Each number is 50 + 10 x the weight over its row's rms, rounded and kept within 0 to 99. Layers, rows and columns count from 0. The size before them is the row's rms in percent of the matrix's.

# layer 2 MLP up, 2048x512, rms 0.124, rows 793-805, columns 128-255
103:31 44 48 72 49 45 38 40 65 31 35 44 36 39 45 51 43 48 40 55 47 42 52 33 34 54 56 38 52 39 55 41 37 50 44 47 54 42 40 50 54 55 40 53 35 61 54 62 48 53 61 62 52 61 47 62 45 44 43 49 53 57 49 53 52 50 48 35 61 51 67 42 50 64 60 43 45 55 36 70 55 38 41 37 53 50 48 68 58 61 58 45 61 61 57 43 42 48 52 33 22 50 46 50 49 46 52 54 55 62 43 52 53 42 58 42 48 48 42 43 59 55 46 41 61 45 67 58
096:48 57 69 48 62 52 48 51 50 35 35 51 46 44 34 47 42 53 40 60 50 58 57 27 50 51 47 50 54 57 34 33 53 55 42 47 46 36 62 44 39 57 43 59 49 46 56 48 72 52 56 58 47 53 45 36 42 58 37 34 50 61 52 46 43 41 62 48 60 59 55 45 57 55 56 38 43 57 53 45 48 38 45 34 52 53 62 64 54 38 79 41 41 47 45 53 40 48 33 57 65 50 66 38 27 50 41 53 45 68 50 46 23 55 69 39 50 51 46 49 51 52 48 47 53 41 47 41
105:34 49 42 60 31 62 49 47 37 63 46 48 39 48 42 50 58 59 78 48 51 25 45 60 41 58 50 51 47 46 54 67 51 46 65 44 31 66 57 51 43 54 56 59 59 50 44 56 50 49 51 65 45 54 58 35 50 51 50 55 58 36 39 59 63 72 41 54 52 32 60 42 64 65 39 57 40 44 47 41 38 54 44 42 43 61 43 64 50 52 67 56 52 49 48 56 49 47 39 42 43 46 27 62 46 55 64 62 40 52 54 51 50 55 32 49 60 55 61 59 52 34 35 31 63 50 50 60
097:38 39 52 68 60 49 49 58 59 48 37 33 48 36 51 55 57 51 47 74 48 53 69 51 51 44 67 35 62 54 51 48 46 36 42 55 51 40 49 50 47 67 40 43 43 34 85 59 66 50 26 64 56 49 29 40 43 36 56 43 62 49 51 48 50 40 56 61 52 38 57 53 56 57 52 54 52 50 65 34 51 58 62 59 54 58 53 48 53 44 29 48 49 62 48 51 57 57 08 59 46 52 60 70 45 65 59 59 67 54 42 63 44 45 50 60 56 47 43 35 65 40 58 70 47 49 62 49
097:69 56 31 41 54 36 46 44 29 59 54 61 38 42 46 48 51 46 45 42 61 34 46 63 51 63 48 31 70 30 55 28 70 40 50 61 38 59 47 59 58 75 53 32 33 55 71 43 49 58 42 49 51 51 44 59 46 64 52 49 57 58 51 44 53 50 47 62 54 44 50 52 58 36 54 41 35 50 59 46 48 53 61 47 66 50 47 41 54 52 47 28 36 63 33 50 26 37 40 45 40 51 45 46 52 44 38 43 59 38 55 41 51 57 56 50 62 51 39 47 67 36 51 58 54 39 59 60
095:46 67 39 62 40 49 32 49 47 38 48 54 52 50 58 34 37 65 48 43 39 35 43 41 47 41 58 39 54 52 51 43 42 49 58 61 50 67 43 46 41 33 51 53 46 32 54 51 45 46 64 45 59 62 62 49 60 56 65 40 48 68 60 60 51 49 54 65 57 56 45 57 62 65 54 61 52 54 57 61 47 57 46 42 34 47 58 28 52 50 54 68 70 61 46 56 56 53 39 48 51 51 77 49 58 54 47 30 49 49 39 56 42 52 65 50 62 52 34 45 47 37 46 47 46 53 47 51
101:50 41 41 64 58 39 52 61 52 48 72 67 55 37 39 56 45 50 67 61 51 51 67 48 33 48 57 61 54 27 45 45 57 42 51 75 51 46 47 53 46 55 56 42 44 65 46 40 61 31 55 44 44 48 55 52 62 56 31 57 47 54 67 66 32 37 52 57 44 48 50 32 39 53 51 72 55 38 44 50 30 38 34 31 57 57 47 54 50 43 68 47 72 43 44 30 57 59 40 46 54 43 44 59 44 55 39 44 52 65 47 53 35 45 33 58 52 62 55 42 49 39 40 16 54 50 48 58
099:50 56 42 62 37 72 42 67 43 52 40 48 47 44 47 41 58 50 51 52 50 59 69 46 42 51 44 39 29 61 35 46 57 70 48 63 42 41 58 54 46 41 49 57 50 55 38 54 38 49 35 52 51 39 53 43 55 66 52 48 41 55 40 43 52 56 55 55 54 59 36 67 54 70 45 53 71 58 53 46 36 47 53 52 54 40 58 44 49 38 41 55 60 58 55 50 51 42 43 55 51 49 49 55 44 45 41 45 50 66 24 48 44 56 63 63 66 43 41 68 38 50 40 60 39 51 55 53
115:55 45 42 37 43 52 65 40 52 45 48 25 54 61 37 38 53 43 46 61 56 48 25 43 61 62 42 53 47 60 54 41 58 54 39 52 42 36 41 33 47 60 54 40 32 38 53 72 59 58 47 50 47 56 25 55 33 42 29 44 44 47 57 59 56 68 48 62 66 47 78 47 40 54 55 40 56 59 65 51 56 63 44 39 39 41 46 54 41 46 51 62 56 45 62 54 54 49 55 63 63 51 60 52 56 46 39 64 59 43 38 34 44 35 47 49 63 43 69 51 40 46 66 69 38 51 57 51
104:56 42 40 39 38 47 58 37 44 42 48 49 53 59 53 46 66 38 56 59 39 42 50 50 46 61 57 49 63 51 51 56 48 24 70 54 56 59 61 49 54 37 59 40 54 33 48 59 43 52 53 48 26 61 46 34 33 45 56 52 55 55 36 44 48 51 41 46 27 39 53 48 51 52 38 53 53 55 43 50 45 47 63 51 50 46 27 54 43 49 27 66 50 39 49 38 40 50 45 47 63 62 46 50 66 64 42 51 43 59 69 38 60 57 24 49 26 53 44 51 47 56 48 56 50 51 46 40
104:61 55 56 48 52 43 62 55 51 49 42 45 50 48 41 56 45 40 51 46 40 36 44 62 51 48 41 37 68 43 30 57 55 40 35 64 64 49 59 58 52 54 59 56 46 48 44 75 60 50 34 53 55 35 35 43 28 58 49 49 48 57 52 65 48 32 38 64 48 27 38 45 53 68 50 60 44 37 45 35 47 51 52 45 47 38 39 51 55 51 51 63 29 46 54 50 55 53 55 54 55 41 46 53 52 85 37 43 61 48 36 31 53 48 38 48 44 54 47 57 75 44 51 65 48 60 62 47
098:69 57 42 60 56 62 52 43 56 62 54 38 52 61 37 65 59 62 58 20 54 52 51 37 56 58 48 34 56 51 54 56 49 52 54 38 39 29 57 54 47 44 59 58 40 50 41 60 74 63 56 51 48 46 45 74 54 38 39 53 52 63 63 67 49 41 56 47 50 61 41 51 42 54 69 54 54 74 49 49 62 50 34 52 46 68 48 59 55 44 54 79 45 40 46 58 51 39 48 42 40 34 57 60 46 42 53 56 58 56 35 48 62 50 57 48 44 47 42 42 52 38 48 48 56 33 42 45
099:51 59 68 65 51 63 53 59 44 50 50 66 50 49 42 49 64 57 52 69 66 40 42 45 46 58 37 54 49 50 46 51 61 52 52 56 50 40 51 01 43 60 46 48 55 41 56 51 47 62 62 50 53 54 55 49 51 58 44 28 67 45 63 41 54 49 47 52 41 60 56 80 56 59 31 29 54 59 67 47 49 60 62 33 52 57 37 58 55 34 51 50 54 41 49 52 54 43 50 49 29 46 51 47 53 66 43 52 65 52 66 48 46 70 49 38 48 59 53 57 58 53 42 63 60 55 52 38
# layer 2 MLP down (transposed), 2048x512, rms 0.0596, rows 793-805, columns 128-255
101:46 51 37 69 71 36 46 39 46 37 51 26 60 49 61 52 57 52 44 58 46 65 38 42 47 50 58 57 45 45 30 53 70 65 59 43 58 61 19 53 58 52 45 42 28 50 44 60 54 40 61 49 53 53 58 49 53 26 29 46 66 54 47 61 51 56 36 65 52 63 47 44 38 57 52 32 71 51 48 56 53 47 42 43 37 45 51 50 49 43 65 62 58 56 54 51 45 57 57 66 41 47 27 44 61 50 53 58 60 64 26 51 45 35 54 44 44 32 48 51 52 68 45 59 65 66 53 35
094:64 58 73 49 61 40 32 58 33 55 45 44 57 50 36 52 48 50 58 82 53 56 41 41 52 58 64 59 43 76 47 38 37 67 54 35 60 54 65 65 42 46 52 64 48 38 35 60 61 53 54 50 29 44 56 65 57 53 41 47 46 56 48 48 56 51 55 37 48 58 51 44 51 76 57 45 57 60 70 69 47 30 43 36 69 40 63 61 61 45 50 54 48 55 53 57 35 48 36 55 56 60 52 54 34 52 39 48 33 58 33 36 46 49 71 42 64 40 52 51 50 60 31 49 50 47 46 40
110:34 48 42 45 47 45 45 48 50 51 54 51 45 62 52 48 31 54 59 49 60 54 45 44 45 60 47 50 58 58 49 58 53 43 41 31 50 67 46 33 46 44 35 49 60 61 37 64 50 47 58 57 62 57 56 44 37 32 46 38 55 21 41 47 38 56 44 53 56 53 56 51 44 51 36 50 54 70 51 39 47 52 61 40 41 65 48 45 59 41 57 55 67 68 64 53 55 55 46 52 47 58 45 56 42 47 53 57 41 54 43 73 61 34 57 45 38 52 68 56 45 43 46 53 45 54 39 61
099:59 40 56 56 56 42 59 45 53 37 44 38 28 32 51 41 61 56 46 80 46 47 55 42 67 52 71 46 51 55 60 58 44 34 42 63 51 49 40 50 55 58 38 56 50 31 59 53 56 50 36 49 57 44 24 47 40 32 55 49 62 39 47 51 37 55 50 55 62 41 62 65 57 70 54 47 48 58 62 45 41 54 61 47 37 58 54 43 38 40 30 43 47 58 32 31 49 57 32 47 51 57 53 47 47 59 47 57 54 62 45 51 30 46 67 45 60 46 54 40 56 44 41 60 46 51 58 65
092:69 35 48 37 35 51 65 43 39 41 47 51 63 64 64 45 48 53 50 60 53 43 51 38 63 64 63 41 53 40 39 47 53 50 54 51 60 44 42 53 59 51 32 41 31 59 43 57 42 57 41 55 50 32 44 74 36 60 41 61 50 38 45 55 64 57 38 61 65 46 52 43 47 61 56 45 66 58 72 50 50 52 48 50 43 63 43 44 50 55 45 49 49 39 55 47 53 61 42 45 24 53 58 58 26 27 32 36 65 46 64 45 70 46 67 47 54 44 56 48 42 51 56 43 40 59 48 48
093:35 49 55 57 42 46 36 42 56 53 40 57 62 54 52 36 42 50 53 48 45 35 54 46 55 55 41 52 49 51 49 54 49 48 58 53 43 55 33 53 39 45 52 68 59 59 36 53 38 48 52 47 51 53 49 74 67 59 61 55 57 65 61 53 63 43 61 54 69 59 43 41 49 60 48 45 49 40 60 43 65 49 57 42 37 47 62 43 48 55 63 63 72 58 54 43 48 54 55 49 66 41 68 57 60 40 45 50 53 50 49 59 51 41 67 39 47 53 45 41 58 42 45 52 43 45 56 61
104:47 54 22 61 51 35 56 50 44 60 46 53 57 70 56 56 56 74 55 48 59 49 64 55 51 39 50 50 40 26 40 54 55 44 52 43 56 38 41 47 53 37 47 43 43 19 49 44 48 29 56 52 34 39 47 56 59 49 45 49 45 53 49 52 44 51 54 58 59 27 48 65 48 62 59 62 50 44 66 50 40 55 35 33 52 57 64 49 49 41 67 44 49 37 71 49 51 59 36 56 64 47 49 51 53 55 47 55 50 53 45 45 46 49 24 51 44 55 56 39 50 33 60 48 63 43 52 68
098:42 58 43 59 49 60 41 52 51 46 58 62 46 44 48 48 52 49 57 51 51 46 64 35 55 36 51 36 44 39 49 42 48 55 53 57 47 51 46 40 36 57 64 58 46 41 59 73 54 51 43 48 61 39 46 32 47 43 46 45 66 54 57 55 33 36 66 37 38 75 36 32 46 55 49 52 36 34 56 58 48 43 43 54 46 55 44 46 50 30 54 53 70 34 56 51 52 45 49 33 46 43 59 45 50 49 55 58 47 62 42 48 56 45 41 36 58 54 38 46 49 62 25 64 42 32 50 47
117:55 47 59 54 56 47 58 28 32 42 52 51 44 47 37 59 47 57 53 65 70 50 46 34 74 48 43 38 46 44 44 30 52 42 50 45 43 48 23 48 49 45 38 42 58 47 47 59 58 61 41 47 48 61 38 68 32 60 43 52 63 41 61 32 50 62 60 47 66 34 50 31 40 60 46 37 61 46 71 57 51 65 55 59 53 38 46 45 39 50 43 58 64 41 39 58 40 47 45 63 68 37 69 50 61 51 71 57 40 52 50 53 56 51 46 48 58 47 40 41 54 61 65 52 52 48 59 47
104:42 57 66 40 42 50 41 48 50 44 46 52 60 41 43 56 47 43 58 50 55 32 45 38 38 55 44 64 65 51 28 45 63 40 41 43 57 54 41 43 28 64 63 51 47 50 57 54 50 40 64 53 37 52 41 53 56 39 58 58 54 29 57 38 50 66 50 60 31 55 48 46 40 49 41 41 61 72 55 45 47 35 54 47 49 42 43 56 48 47 52 52 57 57 51 33 39 41 59 35 57 46 44 57 24 33 54 59 44 55 42 48 58 64 34 60 69 44 60 40 61 54 56 52 47 44 56 57
103:53 43 79 53 56 47 57 52 70 49 43 37 51 64 37 52 48 46 42 53 42 48 59 61 51 48 57 44 55 51 35 58 53 50 34 70 37 46 46 52 69 57 43 50 43 47 65 73 52 41 29 49 51 47 57 55 56 64 46 54 50 48 45 36 48 45 38 53 28 27 41 55 37 44 67 42 51 56 56 43 29 61 53 43 66 35 42 70 57 45 52 43 47 49 55 55 53 52 59 47 52 39 56 65 54 73 25 43 50 50 52 36 34 71 48 35 55 59 32 52 46 43 58 49 44 52 56 64
092:45 44 31 42 45 49 45 53 61 43 47 45 57 57 49 43 43 34 62 64 71 51 41 45 61 54 57 45 42 55 61 50 36 52 49 46 52 53 54 65 34 46 52 53 48 41 51 40 56 51 53 41 71 63 42 41 49 59 52 41 48 69 37 55 71 67 53 55 62 24 50 42 41 34 37 54 55 49 48 55 34 56 55 66 47 38 40 39 37 39 38 44 47 28 35 39 55 48 48 50 51 58 57 57 55 53 31 48 54 57 30 27 62 69 41 28 50 69 31 65 48 23 71 47 59 43 54 31
098:49 54 51 40 51 47 42 59 56 44 67 66 44 47 38 36 25 52 46 42 44 50 43 59 30 58 45 34 32 60 48 49 55 46 45 55 59 50 39 30 48 38 54 42 44 48 46 45 56 43 45 63 51 68 46 40 53 50 55 51 50 41 52 29 53 63 40 41 46 53 55 46 53 56 57 27 65 64 66 45 49 46 62 46 37 52 56 46 41 45 39 70 60 30 50 64 47 43 43 45 51 47 57 46 55 58 49 54 43 49 60 59 60 56 45 26 23 54 40 69 52 48 40 54 50 58 65 35